From a checkpoint of a small transformer trained on Wikipedia.
Size: 14 layers, MLP 512 GeGLU, vocabulary 23304, 34.7M parameters.
Architecture: learned positions, untied embeddings.
Training: 458M tokens, 3498 steps.
Each number is 128 + 24 x the weight over its row's rms, rounded and kept within 0 to 255. Layers, rows and columns count from 0. Numbers have three digits each. The size before them is the row's rms in percent of the matrix's.

# layer 8 MLP up, 512x384, rms 0.0977, rows 160-268, columns 256-383
111:140131127100125160118191130089077138126116108101130117127123140142102138124102165155135124112077139119160142128131101106130118181115138174140149094136168113114143131103166117125103154160125136140101177065129133121154108130144148110130162115154102123130147148184128179140131121131144156118174163091089107162153090099140169091133172134129160132124107122137120168141131124081111110137128
117:116134133106156045135149136154083092135121143092127072166079148157140133128141137130095151119126134136128118145129135141152130090159133113150144196118155138150124122148145170137150137171101097130083091147145135129166115118147128151101095161134192146088126161132128147105123094186104161136159103150156175153136130155121158151122118139108179114135129093144158148105133136107157164142135
096:153128118088138129177092148139137090123091128109124106107073137154089121119161088129155095174141159195122154195190093144129110179136158140115087139178115100125135128111124093063129154126114145162151107156106098132147111106130101140130174149106141112116121134144145116106132155129130137109138169064104117142126105161112118088137167123120137154076153119107159073148162151092139156119118
098:089152107129104083086134155105122115115120128130138126097164168085152126140161149071148167132106174101109151097097140122166086135108116127154145148139136128138128128157123161121132163162132138178154120114123132110168130112122146127122144130123119113121127121132154125148144132116123118175125149121086125155138108105168154131145145107132146109100108119153122102136168108131093149117123
105:113108119156140143140113136145100094132123135116174152154114110143169148153117157135108099098166089149176147151147138101146094073110120115103159135138125148123110165142086155134165146157130084128091114138122130137117099134141133157121133144105149134138133131137150124135138156144166177126093119104156134129147161145109119150140144134120125115125097074133124149145184120157116077156118
101:144107157143150125171131075103109088147135144137152092170167152129114134081112130167125132145115093124128134150180072141092127134108080094127125096106106095171149093134182116112159132118122174126163123094115124131162106146141101152120154111095121159131170130116115108141141117114141129166182173104122132110132173176159126125099146112111136142147127146163095090117113096133093108141120
101:130119118122085141164079142104128142161137143138143125129168152138107147128083126103168149121142135163140155116128159100109184154157121133139134141130095169158152137107142171137119130145104124120099136160165134132156148110146136119140137105080133124124143132115113175171116131123144108166109063119142121119136144112146086154162135100117137161132132182095109137135102154102137095121140
106:150144133097147164110097125134142149143127090122114111100111142116089096115165158160119147123125101122147127171082144131106130128110125151086124083165115140096119096188157138141143124161130144128151155119123129139106108146154160068160073134102122138122106117109123128132121078154133115097097131106139151126130092134119182115126143136158128135084078134116122092124140132159132135136099
100:102084105096083112142143168114105125140100148150106141087116147128088147127158155161151125095134122102142120136162133112128116143118113142132121133102152100106170143089139144109122106097148120109123167109112071144144112114151153169149180125119170098146163150080140122090149147114105108101110134152117081142124107150120123062129076092178136148120145153144159157107142132118150101102128
099:121117182102112111145105111117123185107129108155108119129162118110094116133156116151145105117145081115118101120118115131126140064123117129143129120101142132145128130106126172142096175149130167131096132173110092093136147139129151128124118148124123166085140122086145104132170154096108150141136164166154163105105127182162139135145147109114129107121123123092131121065131139124120138114076
102:120162114146142154136138126164122121131160121143161128137108151162112179143086084144140170144137109146115114151148174060103146184120129141144117127114097110149136102118170098125080095099092079143158168115097133136109120134122153152136114126108111133144122125119116103129123124108135152134137101133154138152124187118089141137129185162170124096121143119122148091114111103119108147109139
103:133138128135129144182115102123118140100103189125158134136142127118127114111138152143105142134145110070144092099142123097135162108103158136098120126123139123151124141147198146151131140065139107148107142145112134125133150099151109150133136147163127153115109084117140110094136137172112134157186128110123163099111127169112152129115148145148101120067138150119122151109139146151086135114138
095:148154106125074102137123119128129063128148095103140114133124121102128158132099152094140124118136115187127168102088142141141158132081164159124184104094134109128130149059119131145132186144105124144145111124143148097137097157170106167111149105165146123128151137111156113150094094124121109118134082143134114101130168154144116094096134090138132149116095142133115155125101146155100128115116
100:154130136126166139079138124083104172154101153135130135111147134146113122141116101154126096118108149151110139161161153127150102103174095107124108124107076157139107137163099124147114163140154116114157115093131112128164143123145123083180131147115151114143088137123129119112111082115134115119141147087114158138140144103124153133088077113093109142126160156104107114145126114100131092114099
091:133152112134101138134143102122084121117095130127089101092137124116146138162122142134148154123130134112117172098155124173118122148164131094139142116141134142142100106121111134130085114136124101182150164102123124129114105091128135110124120125105130132126143135168131120150160091141118118132127181130138181132102178114163087118106165100108140122116091128150084114099152101146141157138137
121:128111103145105121122142111121142138140158092149145141123089145112103128124145109170107147103104119105120119094135056135157109096118112147089139134145124168106142083124118098123124153132157107119098199145147126121148146145112120136082113124115098158109133121155122134146132119088122088147115125136140128121132106147139083178146114128121167095157150102079107133117137135064070095166145
107:132129115084159128122147124146123121104115158115105110148160138132122149134111113132115155138154155164120127116127120121123110135099148123103134159130139135142146128139110177129136122112133155177164110108133151125095106140109097091121131114122114123108123147148151098100094175133122136140160128118102122117073122097160136173094094107134138114113146085119124104176092123107128157119086
099:161116106110147128100117134149132094129140154095111095167084123132088123155120098134133172142128159132131097154129102123142122162125118168115175163115117122162124151093137130118106121154125124143131117163142123144117142092104105117147169134098088132080117096103106106110133136140136083100143112131162147118117145113043087147098169149150089096145160142133152111143121119137102136132100
111:147134135104132140141092113139127120153099143126116152171122159103148144083134167137160139116127151143084146154102128156120140161109121134131128139132172082133084170090089163150132169093132125176105149118126067152116137139105138151121099137114126129135132119160143113096109094093122106110129112127089094163134153132130142119131132170112148165112143139104157108151129083142139131145144
108:107136115116110129170119125155119122143147114088129088116118121137157136100136132103115145127096150101160116079131123117140127145111118152136155150145151101138133108091097138131133124129146139099125116155132167131191141077075170152114098082152119149132117181114101090132115134122162135165115146133111129127122126128156134130133088121091114112131151155110123131117110126117108126155126
111:144151093154104132136143111126122125130096127092121113168128124142143144162075120141138139096160078125156087154103164141144141120143139140148170118123141131090120144093145171162150127100102107115112128171128145158147147136131145095123129137098108125123149107149088128108125153155143141154112145132133150092114147156089137104104159177126138077168074125152116120168136162130136156153168
098:135123125132130095066127115133168159111142167164126153127127133080125124092114161190119105144120112091157135129170124134102149116131154141116131133105103087123156116124121079114080141123136116131165142166148132125157117162169102091119135152160143108127143074094144143126164143112176106081149106100158145175135117135075096137113177167120117111083148161123146147111164122102118138123104
097:164156147126144166085126101131119136126146137149102132121104144147074149102134057135115180131145133114082082145143123133091102173131138159100150118139136143100126157142126145152148173114131129137153144124112132071115124100127148120147181111168188120122156116127131139132140113157104104078130120097130158173134138112133138131110102078115123174172113090125111133124097090114168119115121
096:103130162116115110124110093152133112138172135140130157143121161071112128137112143154099133124066117171122109132104148122109130109134109130133122121152127133158124175141137086110124097142099134141182133113115089119123133129114110131133109131122117118173087171138109100082132161116105115122085113142078128093106146087112149153104126144159108097053135156111112098103118081106130170144123
100:145104140145134123120149140122117091102146181099127153184118134168172119142128141134158117120068134094105091120127104132108110128049107123136146107135088100122159144128137119142137139114089152150106118115083133126119143168082106103134128116119116110173107116131132179109121161148134134148112126066127139114125147063149141143151141133137058139151150176113184127171134100149092133136104
094:115124109117103095133166137140109142120121164154148174152186133123133086130084154125103143124130126116179133089151104102088112159102113113150139158119111127107107156125137056139113125103152129108151112163109143084100105139141155104124103125137143124181109115111103143102122120137125129127133105108153081157117123127096138098116161124115147152137131136183123084170130077119098077106115
080:146115157113109114109149159125122114165129127164127149144131129094173125116101128123117145131114106141141146131144108166118130115139125155138117132157103125122132114134139169136150158149161168117134129156127131148146113126110138133137110094108144133140120138185151108136087127166149166108142162111152111134163147103143136168078112109146128108100111088077138125104171107095121122174077
101:136119153117141087154147129131127132143157116105105113140127134132162149131136139111152125123130174118136141169124157179159133128133096093068125158129132141123137117133134128095171117119114144113096153123140138151078154148151123089084163165133136118131102154086131115153160103120086141136128118158104128131102120142128102170119113162113136109114138143146150143128131129159120098175120
101:119137113150144164138129150137181149134097114124084125111122154144111136098158107129166078122166153137105101132148144141134130120106096105109118108170081131137142178143126110085147107131131124136157119118125169125163123133107082153130145102165132126138121148124156124128140156136124131104108135104089125127171166102137111141174128119108117135137101155138115126115112157128100144122121
117:101144114088099114141128151101091129102121130127169139156108164117119090137101165121108155118092171146142134141146111149092109161131152098110119158135134141161109111162091144110119146144134160133158129092161165134137134122150093184113140097119121158130112104114163108136148114154158112113113132130169094127122163137126118134153159141144090114129194111149120146112142101128137116092121
097:116149122135146095151139126118116184138141122096134115111143124124095114127145164097128136141129129169127113135133101112144130118094126141141128128140150130142120122155195127132132099162115108095114157075111095100103151115140166084110159179131152100142122155102141080129121143163118125116128133139125131158137147157134115172103142095117081139121126166119144107097142088141184114111161
095:124120073112137119147144133156130105123144118146138176148126185130136087152152137138128106155146114133124141138121112115120085115117122159087138118148143126143195128138116068090110169120147101121159111112148116099139083125117101116121141105109149129088131187119120090109163098128137119139138136107144103128140142148145118125086094077132103146136141140143127133126114134108108123091101
106:127144105133126110129108095146144100116137126091105092079176140127144161125139133142135129096132114103131158158146177138121137146118088156126126150151129096191138087153110144135111150055106113173127111083137141121091149124124121149115138161120138139135126159136153128107150095130129151140110107107135171133118169088131103104129076113149156145158137117134149112138104159151120115169082
099:170145105101174155137124165122149112136158097153109125109141151101144131119119155101125120126092125128113116089061120102130155101096137144135127150161146111115121139151102131116113105129118109152108082137137115145097129118145127089123103117083148146140135149097119107074141133109132151138126123150173136130170117127133157109126133085089126072160118184167141144135117141161171174126131
088:119128156112136095156116137145125169150098111126138131164147101171109107106114119132096132117133137124133134125113105170122145161136127103069081108084115115128130131089140158161150108095089157153155124123093123146119165141148155124142177153059112160190126105147177120143098096129190180151158139081124131093123134095134130143129134140119122140135118129147120120142125096136095135123085
097:091089091130132191097122160113135129107132165176127099173115128081118114141138130144129145108145120101116114114160100127089159114089107140134133104176173132111099126103110118144133123147135111144098124155140147166111119129128093121113159120101093098138133159063073142105098141135103118122079158151144160148147176136138144128150126153143090101147112169115126138096115119140123143165072
095:134142168179146135084131131077118159108147245129130106129128103079136153130139152116136143133140170127125120122119175113096122157137151157178122122096138145149150103103168140156139159112109150095127133140116101115124126136081096141137105145160113175103167136146128095182125149109127142116132149148112137110142113110112086128119107146085141126129121167093121115137133138128125136097140
090:151101140128129158166140176120138106157091137141170126075112130105118158153102146184149116124117116097126149127115137113141095139062128128117194120100135153158111127101134104110162074133161111134145116147162097075139145151121130102125177119048150190091169136137100131140101149115119123141159132100158141131190085150114128102148109148112111129125126144118135113151118121113112132144122
092:115097131174157135131135144112144194132121110137118099118088127125126174123120121128094207129144158157087142133097172139137172114155117118145137109133150106100110134093093149140149154118105144111154095110120152157123154096149143123125135185127119159120123121071159135159160105137159102124149124130139124097161113099141129119112099091155110149090093127118131150140080153135099110153114
102:149111130103190166086167130100148175099108155111146127098142132138115102162162061136123159063134174095124138149134139136175151128152120121124129123098148151160155123157112115132075123107154090135165114118106163134116158110132121104102135105155119108147090155122139156158149138097156133124119141149135130154163116125150135115148130133139131103119117152140156116128118138128092139103128
097:175162112130152107098138093102161085087130118141136089127110145122137098104108143163130104156123129134099116135108119111103116116117100143090167127119122113143112111133135136112102158120148143145167107111116111102168108149117140122124117112145155098152158122122143153155156147100110149097140124150132155153099154133122144113116136092126107107155096134112140127143149103137139121110140
110:155141127105120145155164131129146105135133141121132047126143111147156124155160110138143080164133084126081158150133107125100108096125112115127145125126133087070160130129176116102099151127129130115141143113126123163105142161136154147108135116120067100144116142096108142148139133133103117127136111130138107104089108139102079111114107111107113136132122171098134109144125109082127154155147
097:132165135109084149111128076133127152120142084106139140140112141103145154105125125143131127152115099121133150124125154121155100106146097159121117161112161099101130112098135137123115159163110119165101134100170139093142151114123103131124127101120116169074136141137120093133072154182115162106157117103154150142101120112130097140147134126150116098111138127093141126142129110158077122144169
110:113119129119115137074146106128142093162157102147133128129142149107088140109201096052101120142170100128130108155175123103144129125127123129117117128114110139123156127135131135145129133126164100145141113105129116161145111127110113177136173072128100111099171115117119132125119103105102115180094118093124104125137138122177127138154145156144144121146162165101138163118123081113174095141124
117:172145125167119133164135133112061153129107144102175114128121118128118183139140132122143157151172114146140135151122092135153080147136108126190147107102106130084139135169129165176150103136176122123190153140120191116140138118115156111160174129119106092133127171118116180119121116114140159137120134115125138123173098163083138100129144104090152165090113136128120126105100107137139118157123
097:154155109161148107105136133117081138117143148134143170124141116138139084094135142147197154122123090136113168099094159107142101163160101121095142100120136142089136135137147131164164128118138100115115117164140122178119117140142115123124122067111096105145119103149137114187061113125154142100137151135097141149099168144079091087148139109171109125117140095145097121164108132120147125156125
096:115128167129139105167137101135115112140101118128143167133113167092153121064195139098093143124107130152179123124125135108132148134158171150139153144152121135110182096135125116140163135132138166130178112163082148119126119117120130108121128145169132137120128184120172088093116146142122142114136118123142105131110098107117133141124122123146099151147137154125132128139167104131171139148111
131:159137149104117098082128115143127136127138128162163150100159094124134125147122135148132135088170102129112154149153118147139110114118108125124111132135154157096119149115160143145134095146100091165126158133167154119125122129149130169098152149118138153133079107127122115130125116131096113141137136107131135109098140134166138088088122076152101132094107114166090134127132066117121140132135
101:115111137123128119111107110104071106125125151134120147156172092164125159147093158156094147121174145136102103154102183119137119127116153100110111171100138150140106126194102115098159142110132131127109157092128128138131093109153129103103092105173141112107110109135119130079143127120125129123127153130093153121122203101118173138060126165179136150088095141087133095148128134151104120123108
097:107129125157115123093120167110086132180123130136136116139147101119086108118157128145138115145140122130140137085129144122131137129142103133109157125117132127106172177139133115095153171177129171122113080164154158135210118129150109107133115113160144118127145123118143103163125204130138148124112112182168157128107138104193153114121103137144141131126108069120105156083107106150134148119132
093:151103120147124131123143116062116123127148119124165128127078166112120125149127119117122135116059134122148143140133135132150148122133146111109139165137145192125076172153100121178125135119138120169145125122144115135125111107123152156098142152133121123132145138160122140123124115166153123099137091148119133095141098129141144122106142111130101142121145150083184112067151147131087125114129
099:177138122109128148103134138109126121123106098134177174094083136139157131153100108134187121104163155116118131142113118109122141113126116140120200127128113125123112146154124117127155151099145083149079142102120139123130132126107119142151105115123086097149122082132156158126145116128107133144126138148120141119143153158158149104128128171127153060121098149100138134108154077116109114120084
092:148109153170152166126116136138149097141092105117146168126185141157144127131146124176188137145154157127111127142154126148117054135157135117131080121090087129125118121119083108143114131096075164155120156108151125130106113122140169142115108116122115160152118108117123121122168105137128138103122083152117143119116078112170149131142085146134157115169151127158127108121103097138170116095110
085:099107130147125120101139097141123121128134092114135118116131134154117164110142118116100110133129188130128144150123118116129154086127143133159155117185124147161116074095143104066157112142140094147147154123115107133125123143112145139118142128156121130108130104109159140077113116116125119120173171101122088140125122142069104116144141102113100143143093171132144116176189118081172120116135
120:139198140132102104143115147152156118135131171164103139148128129129104153178127114129082144132144093100168133109095115107112159145149159092145165127098146122146094121145129119122115082125118088115106129126141148094103087137111144136099113174113109102155108107062124149109140111103084116137106128128157138169145102097138178159108148158140113150139147122148154119121132131166100134092113
089:132106170103170086112085090145120130179140087157144132136119160117098154144134138121088148148101156128175128122147134138150115124157130142106115116117131091144151154139131110153151118136110132094140149074133114075150134123118133118134101144191165156126149149112182136149153097144148118146091102113108123119132130117135160121092108152116168118097159075108129120152130141088103109107108
115:145128144118123127148098087116121119095138144128113154111104173117102112065157098144129096142146171122090122092118099153142127102141115114065147159126121154158177137188113155147133160135126173127137105127118178182173123166148149153127126137129136082116150161148134135133113145056106149067175098116138079150134116142115151142144115168146132175111131152125159135138114147149145105132079
114:130121122116138153155109114140168110157094152163132138147123138119163146106143138118082115127117128122116135132111122097134121167081121126135146174191091108126183124149145136097142109113155144098094125114117130125115134128107158144115096115127096142088120174126109150108112121160125137137117129088148097166158129118093146119146148119157058155038144133142104134064116112118109135133140
085:151115168138081105135136155085129137119164118177156144197125124090119100151140115130148129158144138133151121114120158110092128156114134113130123152120142126101104103129106127152111144093155127138157114162084139099121113157107115101149119123134121140118144144162078144156127108120127146113155151144157115123131126131110159126122156091098113115162167128134106193139116121087127148162116
093:135120124170162147124130112075154121140110125146095143086116122132136111094082105110054149134123086116113123144122082153125135108106110136073092124127193127070132127120160159142127176093131154119113106122104141132143152184115144145079113122154169112106122122117143158112142121120142092118156112146134136111127098089089098124107164113119096130139133120118106177128154168138166101093129
107:133148135124177145117137079096126099146146129117127119175168109133090156146083130120121152135138121136128097084128088082141080130149128146148135143109090133127118138132114132134120140136076075147110081155096138122085129131128152111094149109126153119114128094122094112144154130121122097105138166172084137089126164101100130127152102125134155116120106127096144090117163126108149138128210
094:158165167140131149162150159091157139135133175130100128092112144130118137128164145114097127220152143173135136107088141095080116152104153156154127159129139117130096122104136110117119122147142125117091092125114141117085137160143140096117126133149154155155142158130124124124197108084145154132142094111124129121097130114141098101140132122165128140116158114118138166126142172115139176131118
090:135115121111158125176142172134117119140076159152142129134152153082105107148133105135123133115068140096095130138127126117155139144093112179140107114130149101149166146121089073121108100091170123156123110129105112120140090104137107107095138162102131136135155187127107133105141098139124162135128132118137105097124075167146108120143108120140151176117127130143149140111141122137134131078160
095:111151148079124152109090148137163101091102126149137151120136119121132147105118126163098116112106151133118095082131103135110131136110138130149141124098153145163092109165137124140151136170100087185135116184116148147168107125155105134080147149152156121107162094129111146152155149129152147152142136085169160120153103151158126114104119129106135154142130154166147137101130161138121130123138
095:117131117114125151083141116127129088154148149106111131156105139086147143111133131113111154165124112176123117155161116100140121128187152127127099155173139146125198105111108175150115153125157134109138177163165114122184146137111146117156130192103142117109150112123132147139139102149158148119154103143101186163126117197100099173125149105125146181107068115083122098106103149138136146151136
097:147101149116123069135145098125131118118115173130088162152118177105103133149122111165095119101144123142049141087160141158109143113085119129107105133132166153127131114101152116125116122141123129150129122147136115121082155143133125096143123112153104120105113137084102149117122128114119129121129141115138137150093127125101136114142161116174106132126112101155108113113111135129108140104107
092:123139165091139129144107106122143133114102132120153100162104102130120130130135149155132098135118119143144096125099137097115059148111086121141152145130150158159101094157155144143159121125116149116158139140131186127122107122067127094107113149145104123139115099134116137093092109145147188184134147104161091114142157168121125130174108139105148165143122120147154137153130101138132134110099
107:136107121149157129094081111099132158164152112149147140147125127139128152114121108165168077126106147156085129108144163173171120160135146150144145080098147133101132153103137118066138111112144131141122120114089109105091082140115085158097104122191144162105125102100125157117144171161078137129115124103117140156106146101111115133148137154172089133132118128143125101119129081108123125088116
101:130131127093143111140136179079131105133102125160148192129080144111126141108135114118176111120124116116155135131117122100099119132133118152125137096168139156176137160136126130129119112183136120064152134093173146109137124099137144142114100116148128161162113141132149102080147141180133110093122133170147112148164119080070095159160153123145066114167126137113152162148097080154154112108145
106:123109154129123113181083114132114177112093135136134110087102134075163098112131177122087136120160128132152136106139128148133078115126113116113130158150133143140138188163125122115186151151165170111200089141128143121092104110107154127094157111119148141135128136111135121126141112086152156134101112111089071157149163140153155131101132123156107114157173128151128132147077088140119104100104
105:127112192134159196148136116128138116133164116150132128173099132103134115129152148145180163112161144109154128112139111153108126123169110178061139127136138128154131058116142124128153103130102123131165126123143086164104142065158125095137150128162169117137155121159153115141174139102112155117140117109134128123126146132137088129120135111107100128137125085096117093157139134112134130124103
103:111116115153118147145118132177163139176132126144124116182111148107148097090068114119081134121145119114104090148135163097144090147105131183100153177145137144119135119138107132120136096150165096130118132093131135102146138110104125135104126095142103099150094139121114137075134128149122122108135101169101133132178194134117121150126153102115130125116126077103082095130161130152128107146141
103:133137183105128150090127118130122105128143100100080110112098122103105130130149146130127134101133151108147114104127122147116171132106117094118148175179186138074200125149122103115086138130151124140089114120131150132110116115128129122055074109149156111105140139128121099082113128155102126133117145109082155086129131110109123120112147138116146147120141136138118120131110189158104137159149
104:096110147159117174173100120157141139133097107144129134141129172174170145124127091116103129147166148121169144108169146146134112134146123144123135114127141136111131096107112127120148141104147133104104105113158126122096134117166132108096124093150099154140111117128122091164093147154168148128100141095161142108168120196123148181127159093170143102109117128174110150117129126128168151123125
101:127103166121105081115093149169142142139164145101165120143167156119127054110130124140125120083113132135135113119156122135165161144135159096128162107136138114095133134143121151075174130130085115135147106155133158154167163129128119134109124114135122127109156127116142135137173122158084125132098115135098111158106144147114137110131141144134046128141134132143118154137160147140128052171135
096:134159159143130118111105107108142160135129129131118137101149132135160136127131176151169140113162097120142143110170125125160061145159098134109108106132129144112126140119104149144090131125150126129081130136149121102126163133119150145091168112148155117138115119094120111118116181102129132140107081121137149126109141118111097140123192116086123090138127174134101126153089121132106083110126
095:146102131145122141118128154122144152093169132116118166153137120133129134161125153130128129122119099196184155139088168159144159138138112098168145152142156115133124108107120101116137124150124122110162091157168165138142137087149105154140143140115123125143145163099112119117120124118166138087080101123124127127133135105145085126125102130155131138103139110140142140103179097138105133130126
095:154128103117136162112151152118168129104136093169160119136148143159132110144104124132062159092141157163119130108136166128136146104153115104117109133107127092098101131115135124110136110123145105123153124169102157099136147105150138132129095130135132130128146086121138170113193141122120111113140108086105136128107153134126156155141112161130140110107142151124143120138095146151124135154127
111:113108116144125144128079118127116133155151165113127105133145099135069149109125190146175091107146140118108167163161125159185128108156146149131169130167131118144129100129144116120135178110147147141140117124114143084131080172163117083145148086080091125093133141128103114124094115086082135139102139111130150082074111152095124132164138125119132082119118170115091127127119090116112149091082
102:157135159079128120157139148121151129104084112134120120115094110116082130144143126137194150135135168140116132122136150125130136135140097164168110139098138169120146110126084141113168168086149128135105104145132130123128129138094118115146130170099146138165130154121143101148145130151120150164131148114126145150142157136105137141130095192125106117119115185132136115180110114146136081098118
097:132115060148096128146090110111154133137126164107135126114125140144122153121123135130094116171146131139120099150115117088140121149126133163108120174139110143145125150140120118094138082073117144105131142103109117128123171095164130149167133168092122122097147193148136103140122159124128121112080141134160119133114117160160155129129123038101156192151137115165127112123132157125152122131129
102:163134171150113094160113100110102103115133118156128111115125077107175149159125114103115113148163135113138109169144096145109120120145168105145109112123118128132149150135116118126126138151138107143142146138119130124091078103126121120122122098083129119102120123124110152114176124113116140108131155127161142097146119093157147132124122091133118098120131095136134146117113131090125126118143
101:134109085163131138150128121128121136142156170133142118097113091176113165122156143155104138103116130146129104166144110116157107134104115142137138167159111160170149147094156120142082102143099153136129113072119144108112160134127129093125085155101096112128130133141115137121181139156149084109127120108172101125108145099124133123129084132184113161130136150081129138110145123118138143150138
091:131090127120117104132144116159133132117107138097137120106139149103113100121170081076085129174114166100094132095136168106161129151157143150083109127126144089116139121084098133138109102183112103157117096108142087181128117124121095128115096147116132120126085157198152139159113104179095129146109154116142135126174143120137098117167132117142106097157115099152087110114183175147114128109118
087:139135117167126141135129186117130171121132108101117129122127128126100032187110146105096109136121086106120105169162102111138142155111138127067104108127105107100108143131129075130127090136094082085128115121131117120160110154117147094143111086121065132136117112104125115136139115131128120097129137098124127118163116105090110102176143138159100064148125117107123103133125109123145099157165
106:137131109145178148176104141185102156138142173090124126095104121168081118144105135196113070091184138050136082115137098124123113117121098140153138121112159132111150143087137159135151093136115119083097139117130132122136135148121136130143110131085124164160142100122119107083155139087107104146151159148141127098137139129135176122143115079087127106135125136093102102098114118104102149130165
112:121127133164135142141151168111115123072133110115108139140131149123113129120141125113142086125162150146121099121070099137117174141120118114099156108118141099122150130145164160107115112115133115161130115119134113149131150128140100118137136077118147156143148152129139159106113123099057147140147164145136106144108139076162119110130138082115159141109148139153141141116132113113102092172107
106:106156115111152104112108162117087174096119109121135122126131126143115145140148171065072179105109094117126101106151104135124127142132146110105123176150121168124103116106144160140105133119089096142141095133158158136110137140105130164158144181116127156124122149086124118140134118115100190148138131094149139118133098085101116109180149154125121134091135092114152119133127143164149120114150
107:137140126116151122121095105129089131163114104128125112154153144150119150158127159142097151134153116166107126095119155135141111148109083124158140124160103133116122115099136126156142144128114125111121051160138141139143127150128155161145117153112130108145134120128150157122119138109103160151117130131129135118124156096112119079138138183165115125154122114151112115120131112125147134131134
106:123127132129127125115136169134137068151147132169103143134085124119122173131121150157154122069117116133123163133123120107112142136136115136162134087100109123120117139098093144142107127128131104165123106113126111151109134103142132186170147118147162112116151156100152134151150122129168142160095123102138135139101100140156103123116112138128110145172125128164152097107157093156135146139122
098:170101120175148136135167172114117112128133132102128147102112153126090111103160130121139107096136129150104104122131128088132135135077134118116138120128182161157117135112062132147147114171164100121126163110096177155119156071089182066101091145147168134131158112122139113144114173130129130101168108116133125113124139056141126123091111186165109126152137071115108114129101105108115133105088
090:092136148097193139139159164143114109157159136156103112090138077162137100122140105119145114160156138128136136091130122118109138137140120144141080129141107136127132070107102146132113115130101151118106130120129130126136117146097126113137125143112148184163130111140119157119147178115124179119111121122162125116136164126089105144107110126128111095149139091154125126157143174134146159102088
104:119116101184116134129136142112094147114127144138143125120132128075142087189152149115105134134123153127129146107161125136121130104144096135136169115125155155108124144136166151147140165102177146145116165130071118136110127149130151114132116122113172141112072172123125106114111153164146132098184083133134124096132118142145123105109136135136155130133155095141125119120114134152096180113112
088:134167113124143100121129125133133152130151174135149134092175125100098083111130169139175096116130109117162092171148153104142144115115109151166165094159102119094085119145099101113116133105169119133161169134116118131131177129154127135111179128163135105121167110101122105124145163128106119120122168133076128191074150102132117122119134099096085140152154083103128126166115135157114111132151
092:093127113090169114136130116131103161117110168100143135193134134132150122110086138138133127157123145175157095110119138138109166123111143145115138126167143120122087097185139114110149151137159119108147137090137124117111143144121171144117143150141128116148144109132084148129133140087101099148119177133126120154128180081140117124146181184131143121149097118151093087118133105164109112145136
095:131095107139087101139120164138137088127139136146168141164134097154137107125170121146109120094199149108130089143154132104105177073118145135069118163130130130097147097089095148147116133137134143122163112137093105133102149115147134130132167130115156147129138113139149067103126087150164119124132150122108159143145144103119089103172074101108190105136084096184170143157117094112153151131115
096:143088146146087146108100128159134079139076112132153106144116124181091115135123162085097123175113126114141131148122094129088111160133127134108136133162157131099083127140076119150111122168136111116083166101141131156112109122135146140106141131122145127129134103094110122110127114137114141092155149126109136111189105143158132127089149102130123144079091124147160146163135120142121100133114
096:153118113145149126167148103104143126127131088146089115110133139152112148102122114069115137129108164139148110154132127178117134152135103099132127150094095153145128113129120127132141165116142168120118099110112131131108110145119138124129160139166069148155122130131126122140180119093130137164103164149085125213102099127090122134110124098093117121122123136150124106114072112148098119167131
100:138130161123126128141094141127137150117104131118112119185090149120143091125167110173165089132080118114151131125145143136146086124148086158126099144097147115157105110111100098118108060134103143144108102154120074142144148116124143117161152158137111155172087137125124128117098147134110134124183137110133118131146119117111145137142112141114116136088129124125136127129105137156139114136097
103:143117142122139110129123128118147139131116119116136123093119119104112111072136158154134111140141130129151139093120132099123186114135129093170150113122078094160144127145111127128122124086144138095139170156149159086096111145125167108147166131139162122109124120141133122087134096162096093083141125170116168156149091148144149147088117128148142132139133148144140121119120132137115154083105
104:129150134139111113092146113122119120112166132147114154110143115106156140124103118143175119143130159125131119148163167133155128135152103187103172175137134160117105098161134117115117145131116141097124096128162144141132116131183091136131128107133108156120124114096143155122123146113145150177123096135122126172120120147117119111156141132122146134136163148118104105119176132106097132133108
102:115111152168124152137149146133096127124142129085142165117145122117125149109176142110112133142136127082131141104087119144129092116160133144119158136112088134125102086120115130132152121145145106133125168130118124085155127104128112130164143141145128134103052113132119107115137088092171126121132128182133131120130157132112134166111154161133106159163146062156118113102091130111144132113086
103:124135160108146145104155110148132108151130118140186131141095110160104117103135120132114179144113135136113127098137131129137100141116123128143141074110129141108138103112074149146139109139144118133143213135127143116124145095135068119129130077108106122113087109140093141091112156140123130126141106105100113088109150119100136116097127131117135121141096156127167137124163148157129136110121
097:148128141135080134174119105148107134103134135132124105113151117113157108144139141089109151156098086106130131083125144107136120121096139113138130045128098145162100098110107082134116164103120153163139159124131162143177140140109125128099143121133163153127154145143121105086120162114161119122061125086145133170143137154130114121112161142119177126138116110142129128077133140143164093139132
101:112145106108122090097167146129133136132122184154120168122117143134171197122156140097157140134131140146110107154128091150137123135123106069122136101122126141077159131140136147163103128098108118109096154156130090136121136111070117099154116165085139122125128098122135106137121143165134151129119110135124127172125147121136137172133112134152120126122121130131116094121094171134108087122113
101:140147117143142131148165191138077126110118144120140152120118134144133099113130174134128094077128096074171131112107097142141069110136124140111163137077137126124166166127131126109162139135122115093160108101116099091119136102133112137108123116098133134125151144127118124138122136120126122094136200146105064121104092081082092160099135124132090152160141139134165143129140119082129064129138
111:119135163142120146109160122106075093140134121109081162098132106109142138110121115100102138123136120137150111128140071080152111142142122144090105134136128158124129086137140117133089096142136108124137137083136136115082104131141108155127125132105144110097114185106150164068135129112151130081097111118174120101103095046076095139098120111177125125145147132104107163128052153124107153119137
108:104142146128156127126149084138134130169104177092167126134149128103132121122099156146165144170075147164106148165153115099088146155147099104165121164133128102101156146147106105101170148114158146142118096133124117120103139112130137125151165137105101083073136090193162111109178118140101133128122117094142151114102110162135124115131151140127108128182131136139100137109134133120132091094125
095:121160088141100116127113143144165112108099133107110137133115154129112116125099117133136151131133148147115109130103094138118132097142108113143127120146078142129074134153130113155112111148093097171114127115150115135143137163089104150111144118132139140122114088132131098087140121121195097112114166109128129093124123084161115131082112151146108123109150120101139141109094137133105190104176